{
  "num_hidden_layers": 10,
  "hidden_size": 256,
  "num_attention_heads": 8,
  "num_key_value_heads": 4,
  "head_dim": 32,
  "intermediate_size": 896,
  "vocab_size": 1024,
  "hidden_act": "squared_relu",
  "norm": "rmsnorm",
  "norm_place": "pre",
  "norm_eps": 1e-05,
  "positions": "rope",
  "rope_theta": 10000.0,
  "rope_fraction": 1.0,
  "qk_norm": false,
  "attn_scale": 0.247,
  "bias": "none",
  "tie_word_embeddings": false,
  "parallel_block": false,
  "init": "trunc",
  "init_std_qkv": 0.0544,
  "init_std_o": 0.0,
  "init_std_up": 0.0544,
  "init_std_down": 0.0,
  "optimizer": "adamw",
  "learning_rate": 0.00111,
  "lr_mult_up": 0.841,
  "beta1": 0.95,
  "beta2": 0.99,
  "lr_head": 0.00489,
  "max_grad_norm": 1.0,
  "warmup_steps": 212,
  "schedule": "wsd",
  "decay_fraction": 0.737,
  "decay_shape": "linear",
  "final_lr_fraction": 0.0,
  "batch_tokens": [16384, 32768, 49152],
  "max_seq_len": 256,
  "doc_mask": true,
  "train_tokens": 203500000,
  "max_steps": 6265,
  "dataset": "wikipedia_en"
}
Each number is 500 + 50 x the weight over the matrix's rms, rounded and kept within 0 to 999. Layers, rows and columns count from 0. Numbers have three digits each.

# q: layer 6 attention query, 256x256, rms 0.0566, rows 91-95,123-146,160-178, columns 32-63
# k: layer 6 attention key, 128x256, rms 0.0549, rows 59-82, columns 32-63
# v: layer 6 attention value, 128x256, rms 0.0517, rows 32-63, columns 32-63
# o: layer 6 attention output (transposed), 256x256, rms 0.05, rows 64-127, columns 32-63
q91:529472374478522484570504478604485467551539443467498502483591572460512537472500485418551510517403
q123:493472521475457490499579514523407519485508420475507546475469546447450545531475482437455520483458
k59:471564566562521494467500481506600555568467494427449411487451460591451445488552480538470545430519
q92:447532525528441594446498411443529502457474531504487480481494507439509544474480383499426445456479
q124:407526531527544443415460465429467511500500544490488507398668487542548493545529563514547432471511
k60:525430411479524475525479492532499420533504471500545599458567408426467472443563492484472506456462
q93:459546494520474619495474420438498527423464473456581432534467420486442519480546588502451454383475
q125:462556489488486543620490472382540455466471495480462491483441524484556530514589511470483485506552
k61:467505456505522466502551556524476547600566506488459536519510525430439577531448513489557487467482
q94:477447455493540548542535506632470564554526404442414536615617563425521481516493544419505479520459
q126:459506505553496549550453501535457472566448476566428596451503550528522534502511506457545455468541
k62:507521512463519458465570445483543499407526528487578588542474406523522572440555522501466415497465
q95:459526572481422523487514459496479597387441530594468381441415533500550624400572473471486537475420
q127:469484517496436491419562431470491491434502428614493426467481484511509428586548479468433467423460
k63:488449417522545432511491442512427525497478533496426548505483489453482451545479509529523435447480
v32:524535527457568488493495455477464531548475369499469383510555523526511550566462473498502505476439
o64:488506487392460419513510528496541494519461480474505512439510461478466439442491512487507529465408
o96:442500467457553530572505610519668525481527565448460415476401573467380436513508543604469648511477
v33:448524576548560528500523443577408478393475562377537548508471600477428582512512540554374566491529
o65:511504458488445515545421451493594507507446447515384634472348481481458445472377549469442522506446
o97:523578500599452482520434458508445484448559384469573538522456522549343599461310404483539511426444
v34:519546542538534521635531529431636631546575577449516460564444430542520557561487459606457558597500
o66:526341527588429521587529483516533563486620563420471443510449547505388558483510442505477541421524
o98:470436596474522502492489622452525449471549537503508549543427510553705582484377454398419501630521
v35:403566530555480505436562494531502533524442461522378453552494464533508466483492552530445592484597
o67:612480525566476510562485492530476407556537502550526452474557534497518622544561498542573528524533
o99:518617438425509564470489642522494538519489423504499491303434588456570608467535444495497566538457
v36:557471386561544522476404550459486562558552543587532451512474410564532458562516490426512516493530
o68:491491525543482462438476502478468521539580458422505424576588469496545462432531547500514466521414
o100:474403524505559565481552514499520476530492458488574484337475520501677557531580474493600422586514
v37:607518458512528432522508568470507588551471517474501467563519530551591486561624491554544551445508
o69:428468548499496404565557546558446478538452430512497646538543568473520415452361408540468534496486
o101:493526566553472491455452628473475519471512465484557501388508529553545594477404569499433583553485
v38:613456586494451456481487472479500440471463613558467567459477523599570502523547559492436503540464
o70:417527433518509548499524465558521437470407454514466536494497533507527538520448499492475481548471
o102:494562580431541455508520454542368523463430577471471532472515403480346474498524485466462410538457
v39:466548443504561508469467469575493415579499573555568423530537564550488478421550499544495549507552
o71:522557503408498512507500486425547447502406642547490434515476574460547446525467510552484620507433
o103:545490476517483529520492477525558448570529441511636437459487566451535643492493513556594659510473
v40:618497522511458456584527473595513584434566554524582500532417580436519419585518510519490505548520
o72:551482481609473594489590462486505406463625489544458470439510514524506475478572495531556501526525
o104:444478693541536473426448519437547492498537492484521514585533396507379501480434507487484410543511
v41:416508572396450476476498493628476607458470558446447616555485542504573505518519460533547539513516
o73:546515521448474494552522503447562570439432507521526483541502437552513362537420479521457502481488
o105:563518549552441471538527611482585633529492400490571453451310499503307545463250497478505593441438
v42:436452499486467558518471483533538609612465483527631535507385480434535533531505511659468475611501
o74:532490454435491525529554497488574426464493559486479381512515545477486470468509509516554469541441
o106:472557543525440469494532614477466484459491524458423563434458474498237519477382541455506470613538
v43:446502504469515555448596533457562550479454430502611464466556502450438571540487513387459389568469
o75:456460501467568560497510485465544431408457549574563470541563482574491524612486525626521513618412
o107:514548456507511465515503414456430490432454550534475534557504546533764462462613577473383442444499
v44:605421518587344589536457501485507633570537493455579559495615486555576413382484550544429534477578
o76:511454600564431564522488534579485520374439548544520459533460540512493503525546402462543620585513
o108:515435606506549491464440496575469450464478595511492507561589390360589561553471512495496400534487
v45:476549431498439566547553469565478523430543482530459368457534461447437508557557468421464450543542
o77:529453593605508529512588499630510568481493430523466634461469405459489461530408494444558525481530
o109:553495543518451488465511444481463392491580426508453567535584534609313385420468568512538372517551
v46:448532495458551483633479475525522529558529489457578492426501572615559508594556537474509487525492
o78:538478468598482496610440526535505469469429459500464603443408594468447534535501418470490574505542
o110:512410581516543447505532431416606456480477533449471483585527483500623527513540540499508423563523
v47:540484403436527471484427429550460561492496484561479426548537372515459496526511506495523460471427
o79:489447491459501476530477582513460513497448414508538554498524518359375497472554615420489436388583
o111:445395369499425443492580539434525534531484520500462524426481466562480537486568555492561543516470
v48:510459632427536499506510428447493552497524461613530463575503492535547457469480523510539445639538
o80:472446527529532551448552436473483586515568554521557533498494455493477547411533601524471409445543
o112:463467543475524452431532490421568475577482515350465448570455505451648563472525415551479430522558
v49:538501455587487578455458466594535373465474499469526380521558498469535380468527527588543500553620
o81:466489519450550517522505414513570419454478520500497496492494470458493557530483423599596565574491
o113:539533489566553499476525447514449488533456550398529434519460565498438665514468510483353624534455
v50:474547472519452557346491598518551566519445562507550497458586505582497509514547544438451451425582
o82:575434533424519553470481454446533483398576629454529454500527453610547417603516453549460447548447
o114:564376417541478533492494469523573472445533449523531391444485493484364519501622498533547546423455
v51:550552449477464527463543464381452392542480465588503604554570470559444433503487496591511558551478
o83:520510463571553494553572583532513526536656508439507508541533510488525462445467494518549567536484
o115:524511405453471528490468591480499407437575483621573506495494470451601549521455482497566656495490
v52:507468586457585424553569514466522616463548442496592605501504477522468461494457465528488533540519
o84:533459501530523458521527551521475482530595442449499515550521443541547487461571478538566546496581
o116:419500522427540470479430545514509507512576498500509593475432501388518536506374481506517478515492
v53:516502481509584519465553413491489559575507387539443567517474466608530391581453453560605565534535
o85:531453422620519536417579505536571543550586455476582498585519470524553485557488579473539557554483
o117:481345527414529580444455554535631480479459499519475475441450440503522417497470445456503483591574
v54:556461529512494541460585509479409509560496475486542536424460484392519488597450465456588467411497
o86:539447474463476492389550486491525587517612499489633436509605407533424422455530516460535454521470
o118:491411482536501504526545494489630509456507502514552392542491480536426402511613574507491533495594
v55:634420441572405513500519481482509519503588434457523557539487366510417515389429615426443578490497
o87:545445476532467524491443569551504552492583560512499528455501528528511524493606595521464471518563
o119:461375560584544480488470437504431447580578520505531479545611428421325592464468463493533442515550
v56:481455556573469488502477506455579420471499582437427529525390475542480603498437469586595506539419
o88:523516438478479498486464496491564521482526457489466543464494451525483492436480586441395450456524
o120:453499442543510489494500440591407542540562524507423517496590532497179392462443556585512507549522
v57:569539566469408347560491517439501493457532507533524643496481519469552491552449455488563524577352
o89:431514468502466451517511518492553507495574502518462493543480568644474438467478558474488466471475
o121:514498509479480495475517502543404509503423575481502544470470552460782526515505605515507527536510
v58:475440494475446504501452534469540426526471607514600507531535521456471426461412515436550543538548
o90:523463503530527557550491508376431497567455547490497446442529562516497520401625603479575417562593
o122:510563666465436485512448450541407488526464444575487460524497562544360555467522530501529460465416
v59:411560546444462543532589525468460491478508567484454542533524567580538465563391437503595438557410
o91:510489436537507496414545454508490579585627512527558444583401397539397507503566521497519502498511
o123:510462517488502429503543559535514450477514383523502499520508499536502489478324476514558324537596
v60:507457594445566534536458533555484614444488505556481415475477478368541472510481570480588561386455
o92:471481579438441485486587473456442450538444487505571517493574517544527448461541483540536518501457
o124:388448510496480499521516476512488568542519464521497566509481518479459429510608586489549612520502
v61:398502595343582609476439518524474559536475506490350595479515618446455499484481502451549593502427
o93:507527575460426484466503531475518503532441539561471578524437521492456507541485498439387460422506
o125:511441480530428463555542533524554546578431421432457483529502465467723450614515462577525582441436
v62:482462546490502606492559452633520492478519665513495472439530407552455528449456561565518449576512
o94:546538481432509509510472532502507482458480564511456537496569542504497489550517533424490514459507
o126:558516476556462574563480482501554432505520514405535505446463449400274497459487543560570573523462
v63:563526544501508587519428399576502433599520444397448514510457567429519523492494449539490429567460
o95:564544382444457465452433568536571515467568508471455528403379474481435484584495526478493575564519
o127:424431592590488509514563483406487462504538567514501520585586514520391488516386540456475613473506
q128:442499523491448512469521510537528498469549529495504492466520495548490513448479507476485509504522
q160:472537557514447539472441488522497527425528573492406448438507584542421416488497472454349500504545
k64:474466437425478459434561460436410555485526524449504498534483360455528562532462510552519454548508
q129:513590500596503645526439559544615364393440431581477340515470493544449503576603496370519508371520
q161:474536561523518545449450520441486469395450430495449503464469549527538454427574442553491536507437
k65:510583589576521499584473485520572448427426515576428518451493548484450485413474562530459634534508
q130:516490549486479466498515489498390520550545486475501578526500538536537426472451441513477449536456
q162:496464500484467492531570514477483514537556462457576521553490495489499558453430585473602510565458
k66:517428431498475518478554488486437531571530482466526484496482441507532539526512476419516392465481
q131:470529501506493465427509462529517481475528574462534525513488498505515481497453534567512493470484
q163:486493495533471506496493487515508457502526504490494528511526548477479473505472520505470551484519
k67:534437425465474455544519490477435585515536458487463519585489465491525525512450457516503404513483
q132:427413547483451475451521499491467509508551467557522518501550479477547502485466492497565441531501
q164:519449476461504525463555470524444500483545442438572490523539496484479574463408544467532449580449
k68:489451474457518499511533423447482517488539514463500446554450477502533522494449460493549465499471
q133:482494576478479525540538473507578471477457484458522496453463510546498484475436570484584567523574
q165:507486511571505546524486588506516465435517476528397438503458559533500465442536512497443531505463
k69:521472529521509526437479527554509499377516459570453522476492461471436490485469580464584556581497
q134:516471584491482463497574549456502453503543479519423562523506550402411454499502450574469459473474
q166:476492494440569469457514480401431502463528481355570561524529447415466559485443467464570499426507
k70:518511471530537520524492499384405486478525581471564545520514530463451451568537491554445397450454
q135:483429483484487528469521514484453598523532454539549550489477507518612480544458526545547466530500
q167:507442504512455528458576464484477487502504400498560534488476453505549527508478559480583438589548
k71:497402380458515512469505444440473471477536517469463478535523473470525558530479431458540460514522
q136:451478442540574547537445396536466567494431533481504577481508546438409508417482549408394488508419
q168:492512548486499546545545523496455469531517474532464467448446523530488501534521527514476457488440
k72:439453582503459470473514417506484485528529528581455569459557564547527635454464537543516521555556
q137:514512485482488536496416513462517444506505505471452442500489528565420466525569517571475586491492
q169:570480493536474454548516575513549513500482495450475532512572499576530440503594467530481611403526
k73:558555456570560534510519514535541484486506524529522462441491594523460416510572568500472554493533
q138:522499432542480525567469500525440500496554502491524524475504426469564547463526477528487515497520
q170:485453427477531443457452587560402414511602496470526483482442489477549567351521515502521437530457
k74:567493539447500556517488587619576466479576475516449463470445523481490486471457517487568554558485
q139:499473470517528536516577431528563511518498520555442519408490521570427465436561516466516494512512
q171:507485498487471514457504572611607593531427577556510500460544502557457509476510546509450525431487
k75:498595555428456553408464465519499533432460500585581541513527530511395424517502554484475508508475
q140:457444510486583530478489525488651518457514537500505411472434529511505470599529494525487535615577
q172:606486526486446565447478467447615405492480558540500437440516482536501493451582580469561493614397
k76:489430483459507531503552516508478514375545537409504496522555497490520421479427531447558476478595
q141:433510461549449419558427534426477579492508528480547603567545554466515557459470474508407522529515
q173:471573562519422526431511449505427549489514509481504533505362443458471538552462581524485420518631
k77:524433499451581480539573551485472445499507523491543430437549405518529444479466483429589556496595
q142:477512535487516537519560548430550433474519466564546482587467499509531458479523482433533484445441
q174:512475581528541439520602539485591454563461531557444460526440534501554524522484530535513540483533
k78:487612520536512489504520528585545444534349559558378542423492557580479547487534568607473622386507
q143:504531609489456479517560541425598513433402560563492554522487528503401453483528473494418603474526
q175:568549609489504496465503523503553519571444519489475471468518451475403425507557484487414632450507
k79:467556532509541513517496576516482437497425463522526528484475516517477494482519504508491532456509
q144:602576504608504548575443523566492523522416502509472516500570578572522495463521533414561523499513
q176:503572482544503510509444484555518502520442573571530487398598526502396489462581607423425490452521
k80:466464409449469501454534427478459570504490495466515478597436457495551551584438442425600412523521
q145:469484491461456461490554467480441483484501438501571445503493421474543521477512482449559422451483
q177:477495475518488481534595489513461532538565506514506450518391476522522585547452561504545455476526
k81:543405512457480406499570412460456530580599495470565481576492406554571543524435426484526476496495
q146:500499439457504544432496562460500468540532517584476451553425430502433528559560436479489514424477
q178:475517402461458549534485423504515476400472505532452450536493484510577502459568421515531467477464
k82:470444458545590483475450479452506486399539549396469495462587488414562612522535463567504409534486